Weights of a small transformer language model: learned positions, a variant of SOAP for these matrices.
Each number is 500 + 40 x the weight over its row's rms, rounded and kept within 0 to 999. Layers, rows and columns count from 0. Numbers have three digits each. The size before them is the row's rms in percent of the matrix's.

# layer 3 MLP up, 1344x448, rms 0.11, rows 1079-1200, columns 224-279
114:505465518603541539514477574516469455474510497505510447446526499515521528524492526438529480506489488495551449498556517509515426518538527577531576479537525509457434546499
108:479492554516477545453528498522487532562457476442527552460520519438472575474488523472548515523518543578448474516480468522441527537494484437450534436577394446518431432491
101:514410460544556491453427453511472451485484515469471491498451493559384517514581520490492492477489503458517537494532523572528481448600489512534442499521508511541519431469
084:517417556445516457494457497494491541535504590472454632497487548497486557482495509489513501524447470531529514516461455578494518555516475488513471442495482456431613582475
104:572470478468474505457427525518573465445534472471486552505591521470548563509527509517507591540523484583481542465470550462496542521581516537471495551517498493491463513492
106:522564520455459511480536485520512483545455514504535457476507607463513506519520495511508421512496476471516497532526491383540442508520490450568485453562539471550508529464
087:531436496471466525473461543536557522539484467475464471464515515464527490458465435491516465514488502462482471496453493521535448509456520540406465496532486452443483504486
093:522515468511541562513485414520578557469472527479531543572552482427483503533583458555543531506481487481469508488505485524493459540442542437500543497537556532503478560466
095:467442463453455498528484530554464467435448599480466461504432475442429434493554477463477459438417476500518505497491584561551526432534445421446469569512533449536487479470
103:513543459405472540370551566491562526474525484541466489518533503492470434464517472540484576510551536485430465542616462493552488571468442530439535534501499457512522444477
095:444460455463493494519537459499464542545401489547488458468503474523540444430454505420538490498466500439599525469537475447586508489447519502482407462463502581565517475534
099:507468475482463527504514520495545507513475584506483503416547459477480616527560465458446507534528454440539511517527468559522488463456416492466580572428500500552487441449
101:463527526569468499533472550484499637489498479466432424521526490478404519563509484448469428482491442517475472503515489529476463481475502503558536488555481543535477447536
107:472472437467471524439588422443509521556473469589532499491405527410487434440496596572428541495505550475467525500440477483534502481508500503520475495469542484461455404462
099:500526522446446489505496489538490417513497534546483462499505502548526508472548468514491492514550488525477452486515466452552451585511490469490497453513528532538466466461
093:503522501463509485581424569447436443497523512512503507410525500460466515487538536489489523560498509494457434531516436521425472496501481491515430550512505418563453501513
095:510505435478540493550516566535447452498566542509481531491530480549548511526521517469505500472465540535470469486477531456501434507492509504471527544444437567444491524422
085:495508535460467464571464533416438491541478563472457512499445491518541559518467482510512530571486504524484524501529516510521424547511415446551551490456536472458502538532
103:467416510452472490498490516591488535507521487584449453503560426493523515494521487474475491551482532498477486498485450535538558503469486469460483516394417503515433464508
092:517495530553573526457469429521534494465494518522472545494568487510547472421533575563490562506562508555469512414558518471505505457459463509516528443502529530508497465496
101:401464507428528527519492478580490503390538514452513466539509510527514566494534454435539475560525531465484474560522366468526492556541516487477507514516457420552472487413
100:491523459570509509516503542459523570524427530500402558552432504538561515515486460561473522483521524454487543461516541482494501556538595483468441516459519501520466453499
091:470526491557427436434490517532522488544558519562502576499574521596558532585576514529445491504478482539502570403505448477499488547528502531483500469511478505443533456472
098:509534508504458524525498478498466565434472477501604509505534554525500521539506535570454546567466549503454469524475425538528556551528472555509496470481445519510589430462
092:510531486552492496553511485458518540492449548482503524593507493444526571467531460480544534532532519484443474557593503455550448514489467494488423547519537543503475525465
109:502480508546511416502430503484426434484458514518521490448597498423520456519480504483483476521480486490540503480445482439512531502495493549477525450522501495582464461506
098:456480531442572523470494534509551509524452484527456448424505546477448527553564528518520443486482515491404525473528540485498497542523465462505504465475479483508460537473
099:515459471474468467570483545503474529471492512492497509437454501480508549458541594426402453553483503458473544548498525476542530527454515555480471484469534575532470490458
094:455461527502460455464452496462499518492581509465455539513554434475507533540440490438469495439458469495441462433519471556569536482504446473444520459540483510501532474489
087:510521496503548549547543514511496474502467521458413555481578503452535465466563477495512555521506609535450456483548603443493440432480550502467543532525452523536431510485
099:530498517441540436436506557520585507462521469472515486550491518524482412418515511509497525524480467593482420463573513534498441533424564439419445509466519457504508504476
131:510537433499546536493466508495489512574496469493472481474491518525493532519504489464479483498573457454477473504540586561515465474555524468457578476486488542448445533488
094:514590484520559489544406508515558523542447540577471399529466540487490579497517546547514452501500484460447509523500533489508474407475467569570469517527474456540496474529
095:497512552555522549463502472500485480507480498469482516469503549468461485474491443490524485425478485463480453437488504482468473528492533520539513534598501457503505483535
098:521509485472454468494527429522447443510501579495483434564496452542397541510498507513488555418489483540502492482486520566412468479516490427541495436511494502476534516509
138:492520526510532491483499549513568522493426495519500473514552539539445490527461539507422516469502544513477555522422499461505484472552483482543438498512459483458531526523
099:461466485497529522603453480482505481572487495552454489525487553486501451540497431501501554494508494515472559438509456470575487501519551568542478588511518484520446462492
092:481550478526471524532532494389484533552470462476501465539529484484547429455497475476513519522584473471505501458450561506526479534465400549557529473448484507408505586528
100:551453490431486454498461464515532449534524476491523439470498590513542485488514520591464520515548512439485488456485442492455497509489506538457575496419555449442526437515
104:530573513575480482498579468480469484562523569497525492520578492498497579510503474489440436566479461533522455485561486478560519473449519503557484558500496518465470491480
100:487564469510535457446624518455514533517541590448532506493552483537511392468489498404434504491480439488424479497512541542500577450488480489511504514454532467475480555512
092:480396551511512458535447504471481503491495555484453497424489491513440598488523585498468538519498507548486469450451523543540480407510401478467469450546482537516492467501
104:528495456500502456454524543478522497514434487462472508450405490499484498467481514575463504582434459518499447446509495544486513461446489566530502477501534506545572455581
099:529436469466505550496535526499543509532501499418489529528473513545514479494494459457478471461478537517486507458535567499461552561435489555504512452579476523507437526492
119:581560428479529556484496501485492493506487486499502462464482525578507463536449512481458418421500577451457458502595530523536537548567490462568563489496490483465517491512
103:503501486464487512480559511474502482564477565503496509594499492543436511437490501413608470420520520375525457518509448505503502553497452487486462500539505441485440437527
092:525487518586539482488461518462468504492579511544560501465531508536459538438532497539536515591475512523463480550486464455444446480417550509523494496467462542558545429484
093:454528562482538515443459463510541561515547463501508499457512483535472464562452436520498502513538605516451557478573488471539477451547474475486486494535470487519537492536
093:587545466404572486537509545541509533447429492506547450456462466546463464525457526514519517553477497444509469458473484490457553556397564492508502521493452517477487470499
104:506528507496543524440430552492524497552496541583544464500515477431454507419485526558466527530481478488545472535499550420517530428489431488466497496442454536552487513484
103:521549549415456479448529515516487436516547512547521508366495469486485539524524531532532598505458535497543553448507552431497541492564407489462496495452476535523455490503
107:483420512530526436510507539439465580530472522502418458592524454522527500509485488514459479531461555534536514433496487562542466534539586462517573535485519493515555464478
106:473486421515506470559553483468534481484413495518495526533427502435381466424506490497446512461493559495532498479450500420544541522471558504498498557476515547491566537482
090:514472494495490458558528547513508557447521553460511474395466541489535445518534457476475490534454484516505483502545558514539518490492526479419554547499493504552485583473
107:567547570528498538467530392493433501524450487474498530488513422483472547517529527490559466452528418453532516479537528573494536588427492480482480534449455591437498565486
099:539464505454453499539460527470494480481472503449479492475528585505493510539522600567467508535490549484463498525458539548484489517517477537493470450473505447482545493538
112:521540503506479534452514507466462505449521532549585538458519456526512502455476528521415477480557481527498482483553460518506546469508478558422569488497539517461548549541
112:520519512569486480558483517476512563463477506464541510531493488498481459443461524501417524456594459498563587514520534475466460489537505486591464509496575509547533479559
095:509469485528502483451475512551552488471551458495516427490529490491481504454543426521540500483524496481542437458470433527481463534545495436507521519451500532475465598449
110:419491502509519485511532522490536506488437443580527441423506443508536437482522472394507457544449415506539543472523483515521552542482574431569537443473486500525537595524
102:467464520501477560505485528529498619425475506542474556508557434479462468581443532514552436532497498488479578561459484477559579548539452465477539516447478532557477548528
090:481577483455501457441470581539537495456484532451557479511488457469448511534574527515526491568451489514426506586544554442448593459498513552476509485547505523551488411460
091:557462499551505506500539490449525538571532523517447464466467524537582483466508414484473534459446464509440515527508449495568483556518469550462440490497489490476510426469
097:486565467581493523446439510495451430515445459469548542536503513489456559541490503446477537465512499554572562509553499599454553530543481475499461501515520480538502452460
107:506524541432495429547476449500508532446517541517493576513464516554486500457501496507439405531571497542483510457445487520456537499540473521511471462483523541457492550461
092:537537538444522491512515579446446460569520534532460442487514562491476452445512539507548526532528524429486440454490562472497517519564537485498492475497515511438487512510
098:494490513435538451532574511450480479479491480473473501494504497415423402525499466524412527499473505527546513491505523497497556540494561487479522441483512472543502475522
092:499476552497540499476533482582514524515476538514496464474496539496563501498433469537497514537461561558547485496501552565513537512498555490491460520442493454461494537460
098:458511434510425545523498588442471527402469559479504489496455447483541465489539450539421530556432506520495507497476529513503565486545464462501528518424487453573463430441
099:577455506494480491480524492477506455458493439489567460497516494507542487501508532588457472488514531464521559486517429516451497493466512536519417469453535466461474449494
099:509579482497519591472514497465455448543597496486552498526441476525489496457517552496544439505459575437471471520447525531453487509558489535497486396475502508493554479514
091:513469482494558525461523482485422479539563523427464538488581471572496531480534503487456553501476502581409545505527505502498537473474518548469545495515457441484577464502
096:541472446521438535472482575443495462500457413497423517565439528542461545498526562517508506507511511484531555438491549500467536520443478487568537489532499485483461447481
091:496532530442499423414471490483514502506599512518487489563542467453463548510504492577525508456564468486432433461455546532529440560478578462462528503455521531510545530452
103:527502496536503546545503465499496544464560509491501512516442409493473484475424473474492528518462477460510447545471546577449429562438510514378501487512597471482529525482
098:517436525464517490463496470482442528534534523532503512556530588515540520516516488492426503530576509516506545468538492567557428512540508453532485528531489494496478560568
105:520502490457482459504526523535497523618498525500476453537517513534470511497520519561540527553483541502476549520526504505556437522474490479492503559464431490561525519465
094:484573491504519452469478479536408446503586531495488430524482459515479433470496525562474523509543458508492461426391404436484485523499412499468496507528502464529487494532
110:467510480549536459557524586595453546508498565468433575466523563495498447512520478522522556481488479479478527504516491520529490478510544445492549499471531522553452470559
095:510480489473511426492531486532476471516521442543461493468579512490487519499566521532488552528441503493518499480558549514550554454455575531525522492579513470506465501493
092:468463473514446441456450506538472427494481481520426528446532493504544503535497568465510533433505439376561520556520562439540513454452509524399533493506512520481541575563
093:577455497526519511474488468531541450470538507434502491498552495463534500405581443519512522506489560502468470528539489506513507560569539551503528522516378491501411511498
099:535531504549449505451517517514528487447492513501470532427511542484505500503455489488525489460502524534491521502552565485561522561501457467451450457542477513460437528455
098:455516562540458477516526479438458474492488525490564530461460438472511523469529535502493521550519474499492455524416575513517425471510509498388481386537502511500403444492
105:436448523540495561515542554509447536471481511568570474562441492550487521532476406559582472439423546508583452473525463567503555525494484475453543569476529552507465473469
096:487519544527451522528523565528453463446470498522435525491472551436490468532502500499544415502522516515521483544444519468451476480547547493478463489430540495527505474522
091:520501490485559451513444513491531490460433449417504521548524493447504505487512531479425486521510472523511521395592429524477484448460528514494539523480521497472476470446
088:423450423474499495465514567464474519484515422467498576509434522521500540458460498505538510548506492460477517499497507465560480371524565482552543430543553512501457572511
098:540466509430522483457488477507546517493534551519479573569537475507493487473489538528461523482544509513473530473514490577437477483582549576509516526414508518495497528533
118:462423467477548511512482531555492517521490443520464398445589486516519501512450525505556500468551551453510456495563532479507483480513512475516483503538460503498422481510
118:498543519476503502433481472467463549497491460486487526486544531554470497477591527530526457481489539505518426449488470486540433442511552480456439540531502496552497484540
097:493491509479484494446531498472564561466500547502468484522525490480541509500520537532518548504524520504568523486475464481626515470473530501499514553470437482546478447466
105:467475581556466525470513507504523405519461509468491488488460531453539504444515523535500530437443474448423530452486473536494506489503499501417547454556560473490550536521
100:469539486502494477491554499532519467458525495512505526478510509509577565536497519496598526477487433469457525547535457512430489514399483481468555476522422543497433501468
093:494462468537481565474486549508540491469469415501472537538481578485531566475595523541468591469498506473482543454523541533523472448516494483545447602518449483474463552516
112:483498516481521533500538495466428486479467478473520594520441487512489460478567543447538580464449491476520475483459466482479509480466471475419588458482424506524500474509
087:564444544555497473536417485460511539537517594487531503480473480449472492494529479494475577526456434453525503459481515532451482421470436531488472439437511548527458517481
106:474532516458520433462449506519509507494456437495501411508528466457458533523436492619467505436500534555484539534456488499515528452540495514514510474524485541500463526531
101:561480465477619566486574549566458515519514473466488520518493438497506486479536579431452487453545447482489528491509442517541519491547482584492479478502466489513482554560
100:528520536460570469453455492520500490486473503510472419467434441522514495522596447522522519512450491514530525438512437499591455523415527458463541492507527538478484496485
100:465480511449489446490483493535494438472410538477542471497518459468441511516547523562467541519470526505443463415543513511538536517577508436537514519449465611526504530595
100:541545559607538549462484446421451422492433485523510442547553507487464540530502464477482463521487494591476534506543483538521487486531496486566588481429498495505525569504
093:466519512446466435543451498537476512513524497529494469474438435483509539488524518514471579567456558469532442565570446532541487482478507457450433458545494452483496488507
107:522468505510510543517473518518437504465558526509522460492510506506409462501451508469505444523476551530553493537451481558463559485479547505533504467523557565515513474531
099:525477572554552554475482558472538536526468487613435458473521469516531562490493470456441458497470471465539503497545492436510514565467452491476555463512496540504513508491
111:481577496495506525503489548523544504443482527538562492507516502512429468520532488440478465535471465473401524531534520512499461495502458464506474452477522480518496464493
109:471509521536466552479580426502510508489492489464541529476494460410555491501537460485517493396495487478493499403539461507499485509436460426570609470476453473463548534530
107:568545495532406518504476486508488506532522433490473477463555443562536476457531479468491481558455448534560521520504499599519504555466567543508583467543457576511535498475
101:526459496504491526475564477514482504463467478472527480533474470565505511564524552424492522531466488485464458455591585513452513585461452538557562468499466471521541530513
100:475503458530464563514485517523496478491449503546488547488471563525526583472520582518579591485520557472443507542480509533598522522530451506517497489507529393505388504447
104:515482515487510502488436566539470489489529442417557520483549488472531450499554498488484459461548529468462503534492482485458484507490461434506453454486547502583461465498
093:482410550460493434503468458465515524490470486509567497476542508510469535554495486510573465443499547530490489505528462510537452483462473548497512453535510454438533504482
109:486482508490468493529485531421537489456506462433504481516570598521499554469571516491485537491509412502459471504509516451425441514482486520477479397516509478474525507543
102:441477532475550459477545576562518558493496466470536501431584467540450542522512549498457468505476487468508521563563477456460530487517468455505521623501471460457502510486
098:399522482526481501496618494557497484537461526507489554467565528522537485526490556553456424525529499452486516479514450526533497556477495423578406563515516517536449609517
093:512544464470525546506520539475478440491458519429442547549442476541495522498553504465575563533461434528459491505481596532532556535472549440470496568545476501443488518483
104:522488509570505502463484523499460584464543477567504502452467483512523490482558586555449453550500558441516538496494462496510535465438490478487536504521501477548495546458
097:529470470495465470483491483551524530465545480491500510500469496485490518551464480525519417502469511485465549494434486422528540491520542498506491561533542494499457540481
096:498448487434517496559467514499483508468477533436512477497473465467469506448510479508463524544457509534441423513523550487505438534486520515469476510431546421517531547526
106:512480513480518552522570499520521521493517467572556407519547518469532497488482446463444489580496508503531474479538510547519466489484535533460497413486500489584547464488
095:509510538507526488489545520523549515502418504484474564524544469482475521516572512431486497491529519483484531517513513532525422585500436489457459467507539461506446482411
090:568409569478422503470508458490542559467486490412521532466541495466559515507534457584433604448436486454505531493568484473509502501449397474517523488520515496491494502599
# layer 3 MLP down (transposed), 1344x448, rms 0.107, rows 1079-1200, columns 224-279
112:479500487501451456545560549535465438468444491494397436449531535536518502465511537487464489513529492579598518498514457457531421482516408514420506480512471508468535487455
099:469461493501423486513530497559477536473540629496503526547567482536506535507496499417479468550512477460479428522525582541598525501429479466426499496510568523474526484460
096:520508484493449581501526484480549529461480530576496517533512531505481453487535507491613447483497455486498501465512495530554431476504543500504412495550444488479517486474
091:501449461492465490443480536585465470549527494534471526469501509539476565480525473476511582509522470523471474540538451450472489453500444484568498415496487503496432517496
099:440504525464526424494451523501582545508452525451530507513526514439529544528466502517471513477463493542458494482473559506457447551527427511492477476510615494527473571502
103:550467535448452531466523536500503499533464451430474561514561477571561460492548440463561548477507435455430516492517554497536475483547532484480450516521489488503503558485
089:503430481574546484408551467571471392519512524502454528519535542504470592545502549469526563552534497440473481426551505570423587514481508466545505485544522515494437408516
094:478463531536508517556499513492509478543465506522505501519571551552464613552522517447444487487454488479533432466536553433437492486471431534503501477467475554526441508550
094:492570540475531486495572456466540499514545532453513489466554477460502482616457539480568436504454519465516513553520497485477521496478507459474468542497506473470517540476
104:446478481534565522516513551528536510542448436503567414502472539527531517503490482564496550527483486559549495471533494476559525482453553485474506493532547484479481512520
091:541483567492452474502498504551483508455473504519450509519502485489463438464465461491518540479471441502577496523510540429507423551571541541580497559588460468506466455465
098:472523436537480495535452498457486404462504461440451482482454519557449535430488512472496466529458453463540507465483461535451479447558500404449450502555501541508541477469
102:425602461487489536467473562486521530501502549498444469565495488521431560461472513546399434523490429492459466475483522499542484534457488470479533511563443500507508499444
107:433463468499445506482494473486483481512496457499496551572492504497543490558497487469522594513489527524485500521466460461494568538513507493442439455503525460544431497440
096:491509510552537523550506445513495474522506480507509517510564468540563470440527445520504479522471470426452548556469529496520550515444441469547453517566460445500471530534
097:469540423455545502584500521458485499459500499475527494445560508447491547540534509482547487548485440533464480478554443493525476469503501559516501489485518495551573587502
107:443505559507521524498474479512548521528525492516469539516480509449538503541485534468485505515416532510389422474524485502577553473554464521477469512529482399453507505498
084:578480512551524522542492470517465520510484505472509539463470451469493507508493528564517521532541465436530499492512542452491510465457547647499369477447542473488537543494
099:446503427516486440566465476478533485457469516489472524538561539507507547487514535411448548535465535507521511490459470554510511529444503542530470492478479447446442539482
094:445520503477519476484440478472450458538477487552515469496474519476548476478525534502492456501551511456547491449483473500511579447564485417502467486522469565413489578485
099:372540554524500499595549518561554484479506552483490484585494469449494517541522537476454472525449503473582488481496494493484476500476495494541453465573532454471494536485
101:543415489459463507497505514573489497488484434566403564459492526522437525524488524559489526566473464416456506524508528550528519537523531516548477524567536484453461565547
101:545393486548555522483472551525412530543529534489503452441542477465433534513525604521512479415526565539562454452507601495506537505414530535552479505473497509477484474499
108:529471475505489494512522586470516475488602503489487497531570536451491498497465475437522555445557414489550524530489495436497476448511467454498447533505472440509436508454
092:508467540584474458483543539434525454475489466468477518547497422572439460493520487474494520533553511429450522441531487542485487494429511510498520466501486547518478449575
099:491546482503388427449510442513363564400486475575447437501459489476455505522480482521451513515539539528493486554428516415458503565564505509381481519548467515498501542512
098:524537498479520473500499494504573497460520458467514538531490579465436515461528449546531515498544509473393460508463462512511485504538458472527506484484538560476510519487
093:556520520485532492539476431500489492482527489549483449461541496496463557461513509452460536447390556496514575530501465594454502511479541538505531580464623609515482562487
092:565461542506457483450508522465457473456525387481471579517515467469500505485487474538452392497507518515479523556471391506534503520481500488408496506472481504526546499499
091:579529521465556544526469603465494458515565476470406522524520547547474488489508427479566505508469475506485510428499480523563465513513554504520474477556504476554419532520
094:510526523490450568473447472535535486475459447526446486474508510514506457491485532456416499517499501528557531493465566598483484548581517477564463443536469491503513520531
123:483580478467531555461435542504424510505487490534457528530532459567522519481435418506496487469487497471509463467455526548506494494509506422494529499459553507483477477491
099:449511532479445504492505454511510516507517477543490550512488454493466490473537547511463527462506479475454573513558492465453533450494491465519499468503471450508568524554
096:490461496515541521452519535481402491541472577545523521427468491455518551496458517499556446492533596464566474468501549507415525470446462483514586560488414482557410519423
098:533509513514445500502459577531507521418516591468523513502487462493455441587611467469584483478492496458457506541532501511492531520516557397483454469456456516438625508535
135:488569575512506489474511511480458462527548489484518452550567466509441544526508533484497493575502518556530527518514513544521457520456489508531485467482443526448469432542
100:493454576485499486517460473511506452512426499553470533500499467444552499547542500481511534521479485544558503516372514427461520445484505480455484507535457573489513486418
095:584515513444496502514510425514460448542538458503483505471521425531504553523500473540556477489524536461575475480463419506459502527504569474520558452474458518463504539556
109:446502512524541486517536547479488491430407521502505508517529479483479484513449495464533530421477492498544507507466599511522460516460558437551468525504511566498458489506
097:464487488502441553476480536511506535510576459523557524404414618545527511538557522451558507517551544476443549501473422508559540540526503535522528499562518494451500523470
106:495496454485501469561530524494467527535481566507497510469528496502646413472553540499436444563459633487505512536512492495469470612524545531531504468430520532456571532433
094:542486448489423482482550510505458530549437497536535470553588538540535494511498508572545546509470520498553505491499501460530477496490459453481523592475478476557525498458
107:534427436462543480451493526525469467508447521508546496511507544526443487522488503545533472592536442528461504550461497493536556535491478454497489517459493489514414424523
101:476489564517588507482528559499547474524525539383481510439512570550498487492550468410466449493477452614480535525541458484517541489482504520514490440543516542550566498560
105:552538475452507586502465444520375522465546440522519471520512467579492478495504473476537507526538533436485487480465503514474509516541486500470520532543482503493564437565
104:510417554449478569464481436571496591601467448435518455533463543572445429506533478506555453418447537504518582469445463530504467490512479534553516550620563513520550516503
090:486499455473421477471477464505413476501506454427503539563487510502501504488529467543560462515503587496499532505499468494476453591475498423561513485473457508505517534493
092:576478491443495536487452515474560583482485501505504483533475519472459557463509557521500563524571517434494482531478476478502511441476479480473524443435493521530503546487
093:525532469477482501453504527470552460522431564508498425494511499530492476509529532541472439452506498485595471484516540424504512515492470447530523496592437499457396540463
102:504491468493505399457523482489540498513491447514436536494508499447396461495499564519473507511539446513586435546438528461465526522510533509531547541436456447480500476428
101:474427550494495436567464497458467459477513539441513474467472521504487507505562521460544579472516596537484463501560527519498508504544508442529468424482510448479495510568
104:532482499480512512438519477463477477540505469509440527530458519508441497542527505449487551485492505469549445545502446470584498519470466453529522417483482463483461480480
107:500525513452449477546506537526528435566520562462528415505507490540488546452482454580554521491452545541458442510564549579520467451553470538452488499465522554508550464517
086:508452517458448465476522483563466465496529503582452486487527504518485515486566450550550441518530446523505508505546536497498518494456505423487484488534519471515600500519
100:471537461433470558482530481524579551520550510506517488520446497534544488498469549575521401485543524535440494488477524506550448533457520454495467509524484401526554532522
095:519421545554479535445508493548484492436502518434479434506484442460440488409479504485414519447491482508529492454454525475509473490453472445462512485660451521511475513531
094:406476450504453468555491432545491531537524548478507475485468563487480464450465417501539473489444506505494561498414447510507498491469515427437480453502505473469463509512
113:584520510473490533537480489512559516509451465475484455486545491485510505499454456515523538464477504575490503544598579556455421493532575484558474584451435510492539520527
100:500512532512553515495484457493466521522499491520450563440529446472557551516449515407543483524470409528510518518527525427521534491511550427548477501516463534496487473522
101:445526524441547466517466462524569484547554436570541464475496556453511518511426480500534542541444424537598456529481484436501461482484548524548489470443511506486501468468
105:427461502559493573482536569460506556505541504581476514497509519526577452494476483467479501499571431506483534462565473405557557483517460550519452535431484556463489477560
096:476526504506498425512467505514523525494375538468510501467513497539462489475516463464484537499372423538452439431475548513459500494479561519471500455492481513451492450452
092:469505543528532416512512507486484467574495462579465471559450500510424530470431555498464566465442433498495447516509435519461448510494489484493496443462595466466530520470
090:551443406539502508509482479580496507535508573583556432493529529509508505521454486472545490462467448537491498529500481462401461455556436399489398518548552489506494467431
106:471472477466507563478529535564508595482437529542455519547593442501481440528459495514541514482567507558431511498532519479560478528510491543524477495478531529504492490557
085:534520527439483482466564474486504496528536478519490474539522481462509470441475525454489573467440451501553503476533588467518513443433529483467489466460487541479509505592
098:491486545457564418448485554486488461496554521523454455583550536484392472463505445533490477496535515541492492488466525466468520536519515506494633426559535538560541471482
094:471477495474642450517421570497526558505523503494519516461444511508529561487503414544522554542520498476456413547482425495595484557521446563570472435476469478424519491519
101:473501459495574491496504518513490461574532566452495582522506528534621448494544508519517429465504515462475518479510539505542510513468456510438571560469506449527533535421
104:396527511531552517538490408487547524551504499535567560505447522469517489433437520515463508462539460471520433587508469438545510490460545489480465475539524539493539463558
102:472503532476567535544530476555525470501484488530541514510548559501524437484512533487425471473478479390528480507516487406534460495539502532475520448456548464451589514453
098:481397535471546513528501479530506588521447418414514583481468497484503528442522467442449568508535498472542532479559485508568567512451508481571472490507457405544510459542
096:467534531493554521489501504577521488471512457542450431413534418537492501510497541443472508471466538468529486530454421462482545519445542496468426457539531496437519539529
096:444526479435556418453520565408464453507500428432488534465566517495536573466487463499454546429522556527477476480558522604422525588491484502509519516423537447480456567446
100:487472433515442546506472504601433444455484518484432437587436497476504498485525556534491548487538576526468503480503426498535468549526488501440526518511560543530501506543
095:563560515542458470520417453538491508448562486526467433541549428458513517461541460501386523506468457496542527504475499513548374570518429502540570529510528443490507516526
106:518509426498445506480490529461523492490468401466478521448524461497459529491435485566472575532461511499494508468490561493496467521522506470522480492479534485489514481522
096:467557491579566478380503463476467568507517489600522527528508468434541445533502471426501500543475463409483454496447456423478487532579464459489516565479541519505544483555
113:528537490579493436466499471465451483453484535493432541518516439460561521496446518471504449442550575533489532551550534476500562521545480482509443490547499412472498494543
094:512517563526505552486468493502450560432423534502528550492523494483501525474433469517528495435471485524483478562471493490463460480499576452410474498488526535547396528420
094:576516477504526457483504515518469453496477487503538516561468563549521488507545485437524492472493505509463488543467500491501524509399502498517518507462541472485509586527
093:495450496532464456480550446514461494458512561415485448490455451488512524623506521524526588429553560509530504488475437541443478474449511507573533512507536491439522501522
102:468498537506549452532587510485452467447471462519511512559476540536513514503447463499416507546468407495500497457472496524466485551499434509477585562450513509430513507479
100:559464531466456500483515512588429433525425502443447423451552481483516493553516522535497491499458530515511458488497418503469492565533572492508481508525505355431472443518
104:471416487525595487466489556492461533532569505481489437500427515557483461606485568498439428484502474493467556506533461522573521465511551485534604464476477479487469526484
098:512559527506574510536463527488490462491475464493415491515407487426540486517507535516492487438503487508436584536607502481581535551495519522526473518447561525479516468561
101:507510532484470485520509519492449517428500493508535500490491478482486522496468463457521471461521488465528504413426554522529485472549491498545509479521577497546557464474
092:477552481538544429547527557558499460479473464508455517525416494465536487502508506525483499535550473541577534556523460495413455401543454511503526527517524533558535476554
095:448402496484501526502555528525576519518479470479529489523427571564512519576497490465545511500501559412503523478531526544510487471583533477575491491509468545418505487533
111:456477478558441543542436457587513508560564503430495455454433460426504469512491477486466510478535494550480437517535499590520493550529479467465457479443479482437463565402
111:501540490568594539437479394559538499502489523490499565499482477482438479502513502439508481457593552461456452479538591450522527542530474486443505463475508497545508537443
099:483490503454548474502566553506537505524561484521502508392555506513534599547542572526487508521495455488506588553469551506513457512508487543486430506489523539532559520417
103:507505499471477531377417497489524504497478547528511460445545496441518474482498428479521470434527549467494561492496543561523445463479497474471552514487510479497494501502
098:496507507478519449530491490501540543564561470538551454481524537485547513453484512487472541459545480521492482491544585553513511454476481501596482519512511547511489403466
091:525500484474485524549433489534472480577531510514450491471482487448497403448485453478457543534465459510535494519473516607525540488497514531439469499402495577510538534558
106:498441432419510483499507524596492503543537517540520486473490545517459547519492493482560526510487501504484484504546494505567499522510524535456482425497434498503473592466
092:419557563446540539494504478455469515596529536513492531508497527533603432509523514504483471564516471430520475534517498555453500494539491527528470522505552483495463527516
101:429472444566449542514518455516485498555596508488450489524505528468537467556537446379536411507536443457534486479516481459450508574524472498507436454492539441471544530517
101:468556424498536518536578498511492526500509458535400562602465575510537487484509493531507451477458527533565554509472489513523474423481480540535580589559456486539485426468
102:510456488571477520552485543513472512581512497457521513523513530431464532507462503428460498492537477552549492540500571469419498394558473518585458527505434478560549545478
100:525492519465572544451573502462456473470513534436573484367568526469489486495565500435521561490478478524540506502552475541520551470455457560450501528516451556485467504557
095:553497518483492499517528522465503423480513484493470479460549495526495471468508453486496442443589553448580480502567492559467470498434528479415475515522564519479506537530
096:516476487545539480513492512500513526474465508505540435463477488479534586519554510516506551463522460503518414467516452483490585432471452522508486498496534528490475471467
107:542605449595540579581488485482524477548481535500533458598494503536543523417543565445469453561551563462544494489556494515478478502518468455438487458596532533470540507506
097:535510470451592502459453431504582522564481502478510527565521488564486496537443554430549545437427520487534508482508510497508518570468472521537511523516559462453480517532
108:535526580465512413499540538428513464522416515515505474461488493466524409518463574504578531465448572414483507517498525486494572469522507494458494522570513477516524483448
106:477546449470430526536507400445507504511472541518579477516492444515517505501482457544578511519443437488405462493412546490466434502468504470483523563553544465455525542522
109:515517485413497555493493467508448446443487556512492510476481521524536575442479490506527569517460445565495478455480580536510534497508470547529512534421470536410531505503
102:504506514546534520438486579460506491495491557518448534453481492523537502525495492511507496501512466474499507450539485461505497555520562507433486477448445438500531444449
106:473485506475543516509488559445503497519615490446547476467406524509473495478552424540525516458492529508470491440432512469437502506495502527527541466527545520536408418491
105:471488573525535465440438490556458514464448500539538507521533477497487480501552546532544499479440515489562574489552503577558573491467506507527504477570474485516507470442
099:534498571570546453478565492449482488529500533463601466540524549503594482517462490502498505491479576497502466480497520500492505424456537511519523515389485562488442416480
115:519539473501444580551516494489581545436474492537500467540536518550494528505490526540559545422484467526502527506544508489519443514612572524445481504475475571544515510508
101:483462618439536480446587533513566506552569470502558487489516493495541536506478496497516460539433516438476539499507452474508558486454484541515552521565439499512495484476
097:410515450519481553483593517519490496567497473484480533411593494473437493485496488454543523516453532496557483572466410520515485515440500566488502559498523501538559530482
093:490544487450486475502554508497514509530530550502474498442495541500434567451495459488542496516542508397521509497506506518520483456479544435466526537439545490485509480489
105:492498584520495484454472507423531508473496470500513512534481449529548562505455500506474525546535492483575504549548501501424509522513476471526471498558430511510454516497
094:522496588596493528409456501404534488477533477491445509589546529457512496531435554470492474531533534506509504499468518464513511528509520494450460483568520465527558529493
097:522555433555524522543466513562445570491450556443441490462501471469480486503484528511528497524498513515455523499477476437538532522535510535553481544546416550505510511502
111:493519486431489526503549481505556520511538534507503394539437491520505489449550485459577540518550509566580449452496504518499477486497492491513472469488441532526460447515
100:454546530582478496519451518492566494517511505530543436484573518451533529512517488397411511469496479499457509480476455478442468521495513529532448557541400502483508570425
092:529543446466515518566461492429466451467518488525496523425514544481517469469515476464475557378527507536561485514509502495520453505496541408487492487525439546494459535525